python train.py --vocab_size=1024 --norm_place="pre" --positions="rope" --rope_fraction=0.5 --parallel_block=false --init_std_o=0.0 --beta2=0.98 --lr_head=0.00658 --decay_fraction=0.747 --batch_tokens=[8192, 16384, 24576] --seq_len=512 --train_tokens=120200000
Each number is 128 + 24 x the weight over its row's rms, rounded and kept within 0 to 255. Layers, rows and columns count from 0. The size above them is the row's rms in percent of the matrix's.

# layer 2 MLP down (transposed), 320x128, rms 0.177, rows 166-183, columns 0-127
size [106 103 101 102 111 101 108 104  99  99  89  94  95 104 103  95 102 101]
[[100 152 192 120 123  98 132 126 139 138 143  79  89 157 152 118 133  88 138 130 113 140 155  99 101 122 135 131  87  68 116 117 141 153 147 121 104 111 102 158 101 156 114 129 116 170 122 150 124 111 107 143 145 124 110 101 117 112 131  87 120 138  78 113  78  89 154 126 128 156 122 144 132 106 146 128  93 118 136 139 133 108 107 106 109  75 116 118 125 111 124 118 135 118 115 155 107 141  82 124 164 160  91 158 116 105 131  90 184 105 146 133 108  99 164 145 133 124 172 118  87 166 129 122 130 132 117 134]
 [152  96 139 128 123 125 109  77 134 129 144 151 120 129 115 154 130 135  95 111 139 151 114 130 138 110  82 120 119 140 106 138 161 157 137 107  84 143 140 142 100 125 126 120  84 126 112 163 171 112 110 107 106 129 162 107 135 121 143 114 109 137 176 115 105  90 129 132 121 150 103 170 101 125 149 162 106 105 170 135 113 142 145 193 100 142 132  81 113 159 120 134 142 186 135 119 131 139 144 111  93 107 102 122 182 156 114 112 173 113 152 167 129 147 146 163 123  85 119 128 111  97 143 135  87 119 137  82]
 [142 140  94 122 129 105 135 101 101 105 105 113 137 133 138 138 128 112 126 140 112 138 155  72 133 182  99  70 143 137 137 106 119 137 132 126 170 130 138 121 114  79 115  96 160 113 168 109 134  98  84 138  68 147 120  80 117 148 109 148 108  97 159 115 138 139 133 154  82 143 150 201 108 100 140 143 151 113 144 105 152 120 155 168 108 138 113 127 135 110 127 132 129 103 133 161 147 118 140 138 134 108 178 137 111 131 154 158 135 108 127 137  93 147 125 153 146 115 123 111 158 134 137 100 189 112 125  98]
 [130 109 168 156 104 151 138 144 120 177 145 122 146 170 137 140 121 135  81 110 136 100 123 115 118 137 157 128 164 137  82 125 139 146 128 119 139 185 122 134 131 118 117 107  67  85  93 141 102 162 149 125 134  84 147 123 133 125 146 107 123 116  93 137 121 140 136 113 174 157 130 136 122 100 143 101 100 111 107 129 152 111 151 125 136  99  83 126 146 121 148 152 121 118 116 162 110 132  42 116 164 143 156 122 136 157  92 155 130 147 117 141 141 128 117 129 113 106 108 105 130  68  90 138  97 170 112 127]
 [134 130 144 137  80  83 156 165 107 127 146 127 150 130 111 176 124  98 118  94 121 117 107 129 142 151 146  92 131 138 114 101 122 178 129 154 124 145 101 156 167 101 176 134 130 112 146 135 148  76 116  79 123 135 120  98 138 118 172 119 154  88 126 140 147 104 126 162 133 154  90 118  64 163 109 125 132 146 121 105 125 112 151 155 137 118 130 106 145 157 130 127 164 113 124  96 129 108 132 128 164 156 149  94 158 127 102 150 138  87 174 117 111 122 163 137 130 156 135 144 155 116 136 127 131 188 111 157]
 [142  91 104 120 136 131 143 139  93 109 114  88 117 125 155  88 122 144 111 163 140 104 126 123  97 110 177 145 150 122  81 100 140 153 111 125 116 128 120 142 161 149 152 121 109 100 137 118 116 139 141 108 103 127 111  87 125 108 122 135 105 196 173 136 155 129 154  94 192 146 112 144 127 106 137 149 121  95 104 129 156 123  86 137 106 141 125 132 114 102 148 141 151 102 113 133 162 147 136 155 165  93 120 127 154  68 124 139 103 141 144 140 120 138  96  85 168 157 140 139  84  88 133 134 135 127  76 116]
 [108 135 116 171 105 102  75 117 172 126 113 150 135 181 110 131 116 114 135 148 124 111  97 122 114 134 150  93  96 141 179 115 106 156 135 116 144 134 106  90 137 127 161 168  99 120 156 120 165 115 106 118 125 153 141 121 184 109 131  98 112 136 114 123 126 120 110 130  87 162 148 129 170 145 140 160 147 128 163 114 155 108 107 142 146 117 147 154 133 144 119 105 164 162 110 163 130 113  84  99 110 147 123 119 140  88 120 105 147 144 173  92  90 135 173 103 122 117  85  78 145 136 146 136 142 139 112 117]
 [ 99 146 130  99 142  88 175 112 124 108 162  99 130 130 140 110  87 137 127 137 130 145 157 144 118  91  65 125 147 124 112  97 111 129 126 132 165 127 149 135 128 146 129 139 150 139  92 160 133 148 122 150  89 140 181 102  97 147 148 131 165 163 168 121 128 124 118 120 100 109 143  99 138 139 120 126 145 141 143  78 131 112 144  98 131 177 167  82 100 103 120 132 108 134 114  93 137 189 185 132 109 149 139 149  92  91 110 108 104 109 110 130 151 120 122 113 125 149 141 137 118 111 123 125 155 121 162  74]
 [ 89 187 167 129 165 161 132 140 184 107  78 114 121  95 138  93 117 163 142 141 130 113 141 122 132 138 113 122 113 106 151 107 121 137 111 124 155  98 132 113 113 158  97 103 106  84 125 120 131 142 119 124 116 120 145 158 133 159 126 120  93 134 153 144 144 147 161 104 126 125 136 107 213 151 163 140 140 116 136 135 124 126 130 128 152  73 107 158 168 121 133 119 131 139 141 131 144 184 120 119 103 155 152  98 136 148  70 102 132 126 107 119 150 145 137 151 130 135 114  83 116 116  77 155 119 125 124  91]
 [153 121 122 140 128 132 101 112 132 161 139 121 187 135 110 165 123 107 121  90 159 126 126 129 149 155 117 163  87 142 111  85 154 145  93 121 187 158 156 105 134 119 166 153 135 134 128 154  91 136 161 143 138 120 177 169  96 143 122 112  74 140 111 139 149 175 138 117 117 136 160 107 142 134  78 149 119 110 138  96 114 141  96 120 142 116 103 141 138 105 115 128 129 144  98 118 128 103 141 101 115 128 105 131 173  83 149 130 123 141 128 165 134  92 139 120 146 161 161 181  75 105 145 112 108 127 132 128]
 [166 118 138 112 121 137 176 105 143 135  84 151 142 128 128 124  97 126 101 131 126 118 105 144 153 106 119 117 116 124  85 114 162  95 159 145 149 147 108 125 177 108 149 102 163 118 144 223 110 158 113 107 139 128 142 133 179 164 110 129  91 135 103 112 155 144 130 151 125 129 161  97 158 129 138 110  86 140 166 143 103 151 115 144 155 103 141 151  86 110 150 136 160 134 129  98 153 110 112  88 150  84 137 118 105 108 137  62 160 116 138 104 128 121 122 127 128 142 147 118 128 152 109  99 124 128 135 121]
 [158  98 146 150 121 139 100 130 133 139 146 149 137 143 170 147 113 124 140 130 113 120 131 107  80 164 141  79 128  82 112 152 149 163 104  93 129 135 116 167  97 137 147 116 119 114 110 121  86 124  89 111 140 115 118 113 111 123 145 133 131 107 102 145 144 120 154 120 136 147 121 156 132 134 111  69 128 124  88 117 129 124  96  94 139 107 147 136 115 122 109 136 144 144  94 179 118 110 137 138 129 209 146 116 157 143 128  90 129 102 204 129 131 119 143 170 122 102 151 163 158 136 182 158 100 151 128 121]
 [140 119 155 156 139 110 118 130 141 130 155 154 108 131 156 154 109 120 148 142  88 117 160 128 134 160 128  61 111 107 109 161 105 148 152  72 140 142 119 130  89 113 123 125 124 118 135 139 157 140 119 170 129  88 136 123 112 142 144 114 149 105 165 112 153 109 111 154 105 117  81 120 101 114 111 142 183 159  99 120 150 110  88 119 131 168 162 143 112 127 103 136 158 157 125 139 133 140 156 187 115 194 160 100 134 154 152 124 146 122 146 130 111 141 129 138  88  94  95 156 147 147 136 173 136 110 122 155]
 [142  98 175 145 154 140 156 135 185 112 126 119 127  83  98 145 100 101  93 105  94 134 147 100  88 135 117  97 159  94 135  89 126 115  95 119 128 148 113 159 113 146 121 143 115 144 155 140 129 116 132 119 129 115 149 177 140 112 130 169 102 163 122 135 120 151 211 122 108 122 155 111 125 176 137  93 103 128 149 110 117 150  99 124 116 158 121 135 126  86 141 101  97 112  95 130 139 129 135 115 152 135 156  97 164  97 129  98 148 150  90 138  94 138 124 101 146  93 164 109 127 148 100 104 117 126 141 143]
 [113 122 151 130 121 119 141 108 108 145 148 101 133  91 103 150 111 111 125 159 119 182 101 128 123 129 138 100 117 127 143 163 120 105  88 108 153 145 129 117 127 130 115 118 122 137  95 145 102 160 158 121  91 160  94 110  95 131 145 157 133  78 154 154 128 144 108  93 126 158 150  99  99 124 153 127 101 126 153 103 113 107 154 111 119  71 110 142 110 155 125 166 138 102 121 156 127 116 180 128 109 105 148 155 121 140 117 118 111 136 130 162 116 124 127 163 140 118 140 197  76 206 114 150  95 111 102 134]
 [166 130 143 144 150 143 172 161 118 165  96 133 173 117 123 122 159 135 101 136 121 115 104 111 104 115 147 120 184 145 121 136 138 143 102 141 143 123 160 146 157 139 118 184 118 144 115  81 118  83 115 149 124 160 123 155 126 129 119 107 152 122 141 124 150 126 103 103 112 127 133 124 133  80 142 117 154 132 131  93 151 127  95 156 150 114 114  72 105  81 109 111 101 126 119  93 140 124 109 123 128 161 123 140 136 160 127 106 139 124 165  80 121 144 133 131 169 135 153 101 163  99 167  69 162 144 169 166]
 [160 153 194 124 152  90  93 142 137 106 154 148 129 144 152 139 102 168 153 112 117 149 143 114 120 111 102 134  70 137 117 143 155 133 105 158 139 138 146 155 102 143 120 113 120 125 133 136 144 126 107 129 124 124 116 147 145 146 106  97 141 141 118 171 160 130 135 159  91 109 107  90 116  99 129 115 164 149 126 120  95 121 106 162 154 131 109  85 117 158 114  85 152 157 166 168 164  93 138 133 164 205 146 142 110 113 130 110 126 157 123 150  98 147 122 168 107 110 106 108 165 109 149 103 138 132 149 132]
 [ 96  94  85 174 136 160 107 149 117 149  96 123 141 107 145 113 137 113  94 127 123  95 116  93 130 109  93 149  97 103 127  96 136 125 134 157 109 125 117 162 138 154 112  66 153 139 154 184 142 118 123 108 187 112 141 162 161 113 180  62 116 118 107 116 138 163 146 132 137 111 127 119 164 119 116 142 103 110  97 116 130 170 157 100 150 106 116 107 131 123 125 139 102 109 110 105 104 114  88 124 134  94 172 149 118 123 121 155 141 152 148 120 109 117 132 135 125 123 157 146 131 148 126 110  66 139 125 126]]
# layer 2 MLP gate, 320x128, rms 0.177, rows 167-184, columns 0-127
size [101  99 104 104 105 102 100 102  98  89  93 102 103 109  97 100 101  97]
[[126 148 115 111 143 118 152 148 111 145 101 117 123 111 151 140 135 133 127 115 143 147  77 125  93 123 128 113 168 124 138 170 101 139 134 142 115 107 113 145 172 135 128 170 137 151 127 164 127 103 117 174 118 121 132 149 168 160  90 138 111 110  63 135 131 139 146 124 147 140 139 103 164 131 129 129 110  97 186 163 155 141  95 152 140 161 124  99 115 173 101 151 154 118 131 165 110  95 145 122 130 125 118  87 103 148 127 108 109 117  94 112 160  52 146 119  86 119 152 137 155 128 147 113 147  80 150 116]
 [122 140 123 141 104 121 144 119 118 113  83 115 105 112 110 135 146  86 132 109 103 125 133  60 181 126 145 149 122  97 154 102 164 165 184 142 140 170 128 121 113 144 113 112 167 156 144 130 113 161  88 104  97 162 129 149 130 145 132 162  90 167 169  91 174 199 120 138 121  99 122 144 144 114 128 148 131  86  89 147 144 131 110 144 111 126  88 108 117 135 149 137 142 117 138 156 161 109 100 136 118 146 111 129 131 118 123 127 164 102 156 152 118 150 114 114 143 125 144 132 160 117  86 135 112 116 136 108]
 [147 131 148 136 111 134 114 122  79 153 136 111 153  85 126 132 124 158 122 113 111 126  86 112 105 155 126 125 159 118 134 136 110 174  83 141 149  81 135 130 152 111 175 172 150 115 127 132 136 110 113 149 157 103 125 170 152 137  79 127 139 140 160 148 129 111 158 116 125 119 114 143 170 107 106 103 134  98 132 170 128 124 121 133  93 156 165 115 130 145  99 132 176 164 146 163 102  98  88 157 127  88 131 131 120 148  94 120 148 111 155 189 167  94 160 164 125 134 140 116 124 125 104 120 134 171 107 117]
 [108 112 164 142 114 103 139 188  95 124  96 138 115 160 130 159 136  88 128 100 144 131 116 136 155 136 137 119  77 118 129 125 155 126 106 173 150 117 154 106 152 135 109 154 125 117 139 109 130  85 144 122 146 137 162 152 114 174 124 117 126  93 135 157 136  89 120 128  99 145 147  87  73 131 100 148 114 135 188 167 143 130 151 134 114 118 148  85 120 144 124 125 174 124 125 173 140  85 173 135 107 124 156 127 128 177 118 108 150  90 141 107 122 112 133 144 157 101 163 120 148 109 164 132 161 139 113 136]
 [146 151 142 109 131 157 138 143 138 179 132 116 143  95 107 119 129 118 135 121 134 170 170 122 159 154 172 138 118 107 132 160 112 106 116 156 137 108 140 125 124 107 111 112  96 123 130 132 171  90 157 187 118 124 167  97 145 148 157  74 126 110 154 117 125 170 144 120  71 109 103 122 162 128 130 135 149 119 123 136 110 179 148 148 117 144  93  96 137 150 128 119 169 170 114 151 123 110 137 107  76 102 100  95 117 122 118 127 132 126 120 133  79 166 120 155 119 144  88 147 168 132  81 132 143 115 133 117]
 [145 109 192 133 136  91 139 117 115 137 122 127 116 108 150 170 113 116 106 127 120 142 133 117 146 119 144 155 195 125 102 123 161 174 119 131 182 155 141  93  48 124 104 130  73 154 156 152 147 153 125 127 108 125 134 133 104 143 143 132 155 112 145 109 127 116 107 153 121 119  95 130 115 102 114  99 149 146 129 161 132 104 153 121 166 126 123 109 128 126 155 138 144 144 142 169  81 109 141 155 135 117 124 146 110 116 127 123 105  99 146  82 153 115  83 129 122  96 143 132 105 126  99 127 110 143 197 106]
 [148  96 119 129  99 166 134 153 138 107 119 120 145 159 103 140 168 105 121 107 173 101  81 176 142 124 103 139 136 156 127 115 132 102 146 115 141 141 106 133 129 112 129  95 107 127 127 146 152 113 119 165 137 115 147 164 106  84 105 136 120 125 167 147 106 125 102 122 171 126 104 118 105 138 125 159 118 164 115 167 143 152 123 131 146  91 155 156 166 110 128 155 165 149 102 121 105  80 140 131 119  91 109 124 157 125 118 135 155 110 138 163  91  56  83 154 140 129 144  97 125 174 157 108 150 117 129  92]
 [148 154  95 103 133 103 116 116 122 110 128 161  93 114 121 140 154 149 129 126 112 132 143 135 160  78 144 159 134 164 114 160  89 116 133 151 135 156 133 131 145 147 131 166 138 126 110 124 167 109 184 147 160 148 161  77 121 135  93 112 143 113 101 158 169 175 123  98 112  90 129 166 128 179 134 129 147 114 172 107 129 135 128 136 105 158 124 105 130 158 123 105 114 155 151 126 147  98 142 171 154  92 147  92 146 115 131 129 136 117 162 145 119  95 129 142 187 151  99  93 140 147 148 135  90 107 125 122]
 [153 107  93 131  99 118 159 109 126 124 106 146 113 132 152 109 125 129 137 171 136 117 132 149  88 116 133  79 153 146  99  88  98 114  93 161  70 127 115 134 123 114 126 151 105 139 127 135 112  96  96 128  99 135  93  91 155 109 116 129 117  86 115 107 142 158 127 122  89 110 114 156 150 145 144 118 112 119 152 117 135 132 107 139 116 159  89 118  84 138 140 100 150  98 128 149 141 200 115  90 109 141 122 144 127 143 111  97 113 110 109 123 140 160 166 143 157 101 145 107 175 156 172 114 142  75 146 158]
 [ 91 158  84 152 142 143 108  97 166 126 161  74 108 101 132 128 156 169 129 173 122 127 154 123 134 140 148 114 135 108 159  88 126 149 157  96  86 138 130  84 155 153 103 129 132 102 142  98 122 117 145 102 124 142 130  94  98 135 127 114 114 168 154 133 149 146  96 116 153 120 141 182  93 137 119 121  97 117 148 114 147  97 125 136 103 154 107 111 122 111 120  82 111 119  98 161 121 122 132 121 103 139  58 157 136 125 113 112 107  96 122 150 111  93 108 133 113 135 174 114 140 140 152 122 153  96  96  98]
 [135 158 139 131 163 176 131 116  91 138 110 161  84 114 105  96 109 132 140 149 122 121 177 103 136 109 128  78 186  87 132 134 131 101 129 139 130 150 151 161 109 122 120 128 175 134 149 122 123 101 105 133 119 148  97 119  67 149 107 117 101 125 135 151 133 138 128 116 134 135 122  99 148 137  90 100 119 127 125 110 109 144 127 113  83 140 135 145 114 113 127 114 180 131 105 168 140 126 124 152 152 125 148  72 165 194 113 115 109  81 137  94 119 105 104 156 149  88 143 158 128 140 164 137 125 111 113 113]
 [146  98 157 123 126 104 127 138 108 136 104 167 102  93 123  78 168 162 140 105 153 125 115 124 112  99 102 126 138 124 104 142 143 143 100 164 141 121 138 185 146  98  97 150 123 128 122 177  97 115  77  99 135 111  97 174  92 164 144 147  86 184 131  99 124 115 156 143 141 148 113 133  92 107 105  73 122 104 111 121 137 132 119 123 146 119 160 141 119 151 124 117 163 130 123 143 107  84 139 147 130 139  96 108 163 167 141  90 142 145 140 107 140 101 144 140 158 138  93 129 117 134 129 109 101 146 161 153]
 [133 124 108  76 128 128 110  74  80 127  99 125 109  80 121  99 123 130 146 144 102 129 150 138 102 139 154 130 171  93 133 116 121 144 104 133 101 181 125 155 160  91 151 152 149 150 117  98 167 116 117 169 142 160 135 128 179 132  91  99  95 111 126 153 125 164 134 112 146 102  99 121 135 132 117 153 135 111 143 109 117 150 107 167 120 119  81 117 122 103 127 135 132 164 119 149 122 128 128 124 124 127 112 121 165 137 126 118 183 131 134 122 125 138 114 221 138 120 162 123 119 118 140 133  83 120 104 100]
 [128 142 130 136 153 154 121 130  70 133 122 145  74 138 186 107 119  96 134  95 114 127 103  93 125 110 117 172 120 119 104 138 112 129 163  97 113 136 122 107 151 149 168 154 142 171 181 161 142 110 123 164 131 115 138 141 131 132 120 101 140 145 113 143 109 132 133 113 122 108 111 147 186 127 112 123 113 116 101 101 133 159 104 143  80 122 105 128 122  60 118 113 152 143 152 130 114 106 100  95 167 101 113 136 145 153 127 138 183 127 122 134 189 106 149 140 117 127 142 120 183 127 132 107 116 150 157 117]
 [107 132 115 127  83 109 142  95 152 138  94 148  89 152 115 130 138 142 144 110 134 161 185 149 148 111  74  97  77 109 123 102 117 155 147 123  97 137 125 109 145 124  71 131 130 162 140 115 137 142 128 178 129 169 142 127  94 116 136 101 134 132 103 141  89 113 123 138 127  92 144 130 102 150 136 123  58  87 177 150 109 151 132 123 126 141 122  77 119 151 147 116 119 150 121 117 138 164 100 107 126 120 177 123 137 131  84  89 120  97 164 136 150 104 133 110 147 122 130 134 167 158 136 126 137 134 108 136]
 [111 115 119 123  92 153 109 120 127 150 134 116 124 111 140 147 105 168 134 154 147  92 133 150  94 146 159 140 146 127 122 132  94 173 112 112 125 167 122 100 160  85  81 159 131 127 113 133 133 145 131 141 119 189 117 174 141 126 140 167  83 143 188 120 143 173 103 138 104 122 104 146 176 141 159 130  92 115 129 168 128 133 105 118 152 146 166 126 148 103 138 144 123 134 107 118 108 142 128 142 180 122 114 166 153 121 122 124 135 106 181 157 109 110 114 114 187 134 116 112  92 138 133 137  84 119 128 112]
 [147 137  83 134 125 140 108 154 114 145 142 102 125 135 120 169  87  94 130  84 125 144 158 131 164  99 125 151 127 128 121  76 176 129 137 108 154 102 159 139 151 185 132 124 130 173 134  95 146 131 134 131  80 100 136 137 160 116 117  80 110 143  75 136 155 123 116 134 124 103 130 131 120 140 159 154 114 115 113 139 180 121 118 118  81 177 139 121 144 153 131 148 165 127 114 151 111  92 130  68 116  94 138 129 128 161 124 139 183 144 107 123 150 119 119 134 144 145 136 123 151 108 121 127  85 156 101 140]
 [161 168 134 109 127 116 141 135 180 144  85 170 105  89 131 126 149  97 109 115  90 134 132 158 107 105 112 156 128 136 144 116  99 219 129 165  89 146  95 174 104 108  96 122 139 161 133 137 126  91 144 153  89 150 101 155 122 114 104 106 124 181  95 132 161 117 113 129 133 114 119 101 157 119 160 131 133 132 109 157 144 162  83 119 145 129 135 111 168 144 148 115 139 121 131 105 102 122 133 143 125 118 161 132 153 103 124 116  96  97 133 131  98 117 109 158 136  93 116 141  98 151 115 104 132 114 141 145]]
# layer 2 MLP up, 320x128, rms 0.183, rows 167-184, columns 0-127
size [104 101 102 109  99 107 101 105  95  88 100  99 103 101  96 100 101  93]
[[111 120 113 132 109  74 156 132 187 131 154 142 165 171 121 161 122 136 120 131 119 177 123 117 114 191  64 153 161 109 151 143 110 149 121 122 137  96 117 137 139 122 136 129 115 136 126  57 118 112 108 146 147 154 172 111 132 116 126 127 117 133 114 101 113 145 118 147  71 113 133 141 106 130 144 150 108 100 134 111 110 127  85 149  92  95 116 168 136 162 126 150 128 174 139 127 143 135 128 114  99 125 119 153 163 122 110 116 139 132 132 179 168 139 122 150 120  89 147 147 114 133 132 114 145 159  83 142]
 [135 120 127 117 124  90 117 106 115 112 173  91 133 153 139 139 169 102 141 155 157 154 127 154 106 101 136 142 137 143 128 102 149 126  99 106 106 128 113 112 153  99 154 168 132  94 123 150 129 126 144 101 178 120 148  87 163 108 134 123 144 109 113 168 113 103  88 122 124 117 120 116 127 123 133 160 137 137 114 155 141 173 154 202 133  77 110 119 119  95  61 144 120 126 115 102 110 105  93 127 110 153 158 133 124 114 135 113  88 149 100 142  62 156 150 149 126  95 129 146  95 120 100 123 144 139 118 117]
 [120 163 150 106 116 107 131 130 121 118 132 130 159 134 137 151 152 113 111 127 138 145 131 115 115 126 138 120 197 113 138 144 128 142 119 163 147 147 121  79 116 106 184 114 137  92 142  92 133 161 121 133 105 104 143 125 110 142  92 108 137 111 140 131 133 112 103 121 145 124 147 147 111 149 180  59 159 141  95 143 149 106 122 154 115 125  85 111 144 105 103 164 133 140 176 123 135  87 115 123 114 122 164  96 143 120  98 121 142 141 109 137 130  98 128 187  73  95 130 122  99  99 103 168 123 112  73 100]
 [139 157 138 122 148 131 111 115 114 121 121 138 135 131 102  85 126 143 116 113 100 150 142  95 142 109 168 132 144 132 112 134 141 128 134 127  77 120 100 135  95 120 142 144 204 175 111 144 141 146  99  99 152  94 133 118 184  82 106 102 117 179 133 107 176 145 113 103 119 142 149 127 154 138 139 108 104  46 110  91 120 121 134 128 127 149 117 164  85 149 138 117 143 118 101 141 131 151 101 115 175 122 113 148 149 108 115 108 128 130 140 148 150 160 136 131 145 153 143 102 115 124 112 156 107  88 172 144]
 [140  85 141 118 161  86 124 119 121 146 138 132 146 146 113 113  66 109 137 109 142 125 142 112 124 141 144  93 159 105 105 113 174 107 117 128 182  96 100 126 140 132 170 136 126  96 165 133 116 160 147 124 106  81 118  98 154 126 151 140 133 157 160 101 105 110 127 128  92 114 123 137  90 130 157 101 152 171 116 125 152 156  78 123 128 157 134 118 127 147 144 131 210 103 140 110 128 120 148 133 119 122 100 138 128 164  86 146 129 157 118 113 140  89 139  94 121  99 132 129 145  90  85 129 119 133 146 168]
 [140 173 135 124 156 102 179 157 104 115  86 142 130 161 160 133 110 156 139 142 170 137  99 153 156  91 149 120 194 140 141  83 115 111  92 124 130 134 166 168 118 110 142 136 149 136 107 149  98 113 116 151 122 115 110 139 103 129 139 157 168 143 106 130 143 121 131 115 108 102 132 119  85 121 144 116 109 119  94 119 121 118 148 136 162 125  94 122 129  91 136 135 131  79 141 107 136 129 164 177 157 169  72  93 140 144 138 125 150  92 127 109 173 117 132 133 128 146 180 132 104 154 107 106 133 133 152 135]
 [ 99 153 108 125 122 137 141 106 131 123 107 142 114 159 163 142 155 109 165 108 136  92 170 147 128 113 134 140 136 117 127 128  82 146 135 142 122 120 129 116 126 138 105 143 140 154 129  73 148 173 118 127 109 173 103 135 123 126 176 135 120 107  89 126 157 166 141 105  57 134 155 139 117 143 130 172 121 107 118 102 120  87 171 113 119 135 168  94  98 155 112 127 128 151  97 115 160 156 163 127 168 167 119 120 140 107 111 134 178 165 125 101 139 102 134  97 192 126 117 137 136 152 144 153 120 104 124 109]
 [ 91 128 111 119 146 172 168 100  88 163 131 112 125 147 126  97 138 132 155 101 167 162 113  94  64 145 153 102 106  98 142 144 110 137 101  87 122 118 126 134 109  85 143 160 189  99 104 154 132 111 147 114 122 120 145 114 144 122 138 125 110 123 153 112 117  73 145 135 135 146 162 104 170  86 117  99 111 116 133 133  95 190 148 126 136  87 126 139 117 126 167 120 128 107 101 133  90 127 147  95 124 154 132 137 144 123 122 135 122 142  98 126 165 139 115 126  84 125 136 158 129 153  91 162 112 151 131 142]
 [125 151 110 105 106 103 150 135 194 164 132 121  99 116 161 148 112 114 143 129  94 126 152 191 129 115 123 117 138 134 130 146 151 107  98  92  80 135 127 169 126 146 111 153 157 147 139 104 131 129 138 173 123 135 122 107 155 131  90 120 129 125 149 134 132 127 134 175 138 144 135 171 143 118 143 106 125 136 125 120 115  90 136 116 127 101 170 110 113 160 126 111 132 121  73 111 172 152 105  89 111 164 156 152 140  99 101 128 116 143 132  98  67 163 122 149 108 123 118 170 163 140 102 102 180 140 113 117]
 [166  94 134 145 131  86 137 145 149 174 127 161 122 156 147 113 104 131  88 116 113 130 122 119  69  97 143 136 124 183  70 156 121 107 138 123 153 137 124  97 116 113 131  98 133 117 172 137 103 164 131 162  95  91 112 134 119 119 114 103 121  71 139 134 132 107 129 122 142 117 145  88 134 155 119 126 116 151 126 157 116 127 161 133 156 143  91 187  99 142 142 132 143 111 169 124 158 174 152 104 135 155 161 101 148 114 134 126 127 146 119 133 105 173 163 113 127 116 156 119 129 132  84 128 144 117 152 169]
 [120 120 123 146 133 140 144 123 131 137 127 168 137 141 145  88 106 131 138 135 148 102 141 114  98 127 119 118 151  86 153 110  97 126 138 129 176 129 150 175 111 130 131 144 137 108 133 136  92 106 119 106 129 155 137 113 106 161 109 117 113 109 113 149 161 148 113 133 132 133 132 125  87 134  93  92 120 114 116 119 117 156 156 187  57 139 151 171 121 111 128 131 119 121 128 143 132  87  98 127 103 130 105  68 147 186 131  85  98  68 136 100 136 113 112 166 100  86 161 170 112 108 156 157 134 142 110 120]
 [132 157 148 125 143 114 129 116 103 129 112 143 119 134  87 114 111 168 159  97 118 142 175 123  96 114 138 107 156 124 147 138  97 116 137 185 156 134 137 129 157 151 133 129 151 129 142 161 153 133  99 129 140  95 120 122 140 124 131  89 121 166  77 113 118 139 164 146 151 128 135 155 107 152 167 107 101  97  91 114  98 141 140 169 105  98 115  99 125 166 126  95 141 125 134 149 117 116 102 112 158 128 135 113 122 130 106 103 152 167 122 131 152 121 121 126 198 146 196 101 125 152 148 122 144 140 204 137]
 [117 115 126  88 112 127 152 130 116 157 136 159 137 117 107  93  97 137 112  97 187 119 102 169 109 197 141 101 149 117 117 122  95 141 138 128 145 131 181 147 116 126 129 104 146 107  61 135 116  92 108 130 150 152 107 135 127 115 107 132 133 138 108  97 119 111 164 133 162 166 156 124 123 126 138 149  86 126  87 100 105 126 131  99 168 136 106 138  99 156 113 137 132 133 135 118 135  96 142 142 156 140 141 137 107 156 124 150 171 118 164  97 106 125 108 124  82 130 157 160 136  65 170 108 137 120 134 145]
 [ 91 126  92 133 128 125 139 137 126 135 149  99 107 105 186 128 107  88 108 114 107 130 118 128 143 102 120  67 105 136  84 143 109 162 103 114 130  90 136 130 119 140 135 136 125 161 138 116 178 130 156 113 132 117 129 136 141 126 130 122  90 116 123 140  90 121 127 116 175 171 127 186 111 165  89 135 106 126 137  92  92  91 169 102 110 138 165 103  90 137 123  69 141 109  99 165 109 157 118 136 164 108 130 131 122 126 139  91  98 109 147  70 124 115 136  81 144 135 133 125 149 131 118 132 119 102 115 126]
 [168 112 113 141 161 132 121 151 135 127 132 126 175 157  98 150 115  91  88 123 129 130  73 143 122 130 193 115 109 151 154 138 180 130 147 100 157  91 143 109 121 117 148 120 131  96 113 117  87  90 124  36 151 128 113 131 139 132 107 136 107 135 157  86 142 107 140 139 153 162  93 123 124 101 108 122 154 140 115 132 127  97 113 104 140 123 148 137 129 116 152 165 106 105  85 111 139 128 146 137 126 133  94  99 146 114 165 132 121 123  90 123  95 106 144 120 123 169 143 100 141 114 132 109 119 152 166 155]
 [122 108 120 128 107 129 114  99 132 164 115 116 133 135 126 140  84 112  97 153 146 137 142 121 112 114 130 219  81 133 156 134 114 162 129 121 139 134  97 122 104 141 104 160 140 148 127 107 128  76 114  96 126 122 104 129 160 116 129 171 129 100 125 155 147 133 114 124 127 139 178 146 159 124 141 169 122  77 140 158 144 122 125 146  88 125 128 123 191 154 127 148 142 137 152  72 106 151 155 123 136 105 126 110 155 118 113 171 125  98 147 168 108 137 100 101 126 111 116 128 105 166 140 161 103 133  77 111]
 [142 138 139 109 103  75 134 110 158 121 131 152 142 125 148 133 177  98 121 126 112 104 121 102 105 111 137 122 151 165 161 189 153 141 128 141  87 161 123  89 103  97  70  99 130 128 155 139 111 164 127 122 106 155 143 134 111 129 108 165 147 139 139 170 108 135 117 142 118 129 102 111 127 101 143 113 156 153 169 152 142 156 126  94 118 100 152 114 132 165 133 120  91 116 174 134 154 157 113 146 135 134  93 143 157 133 146 164 121 165 110 133 159 143 150 138  99  84  74 115 105 123 139 133 128 106  97 169]
 [137 146 171 110 143 124 155 130 144 117  92 146 110 109 141 160 142 133 127 127  93 144 130 174 106 134 106 145 162 111 136 100  93 168 113 148  82 119 122 182  78 102 130 113 131 108  63 105 122 103 138 167 113 156 138 163 137 135 128 123 144 164 111 136 152 123 115 155 126 126 122 101 146 130 135 131 107 110  92 134 168 154 127 121 131 115 155 130 167 152  94  97 130 130 119 152 118 108 138 164 147 166 116 152 169 135  79  95 125  96 155 153 121 150  62 116 156 122 109 160 127 116  83 123 135 121 118 147]]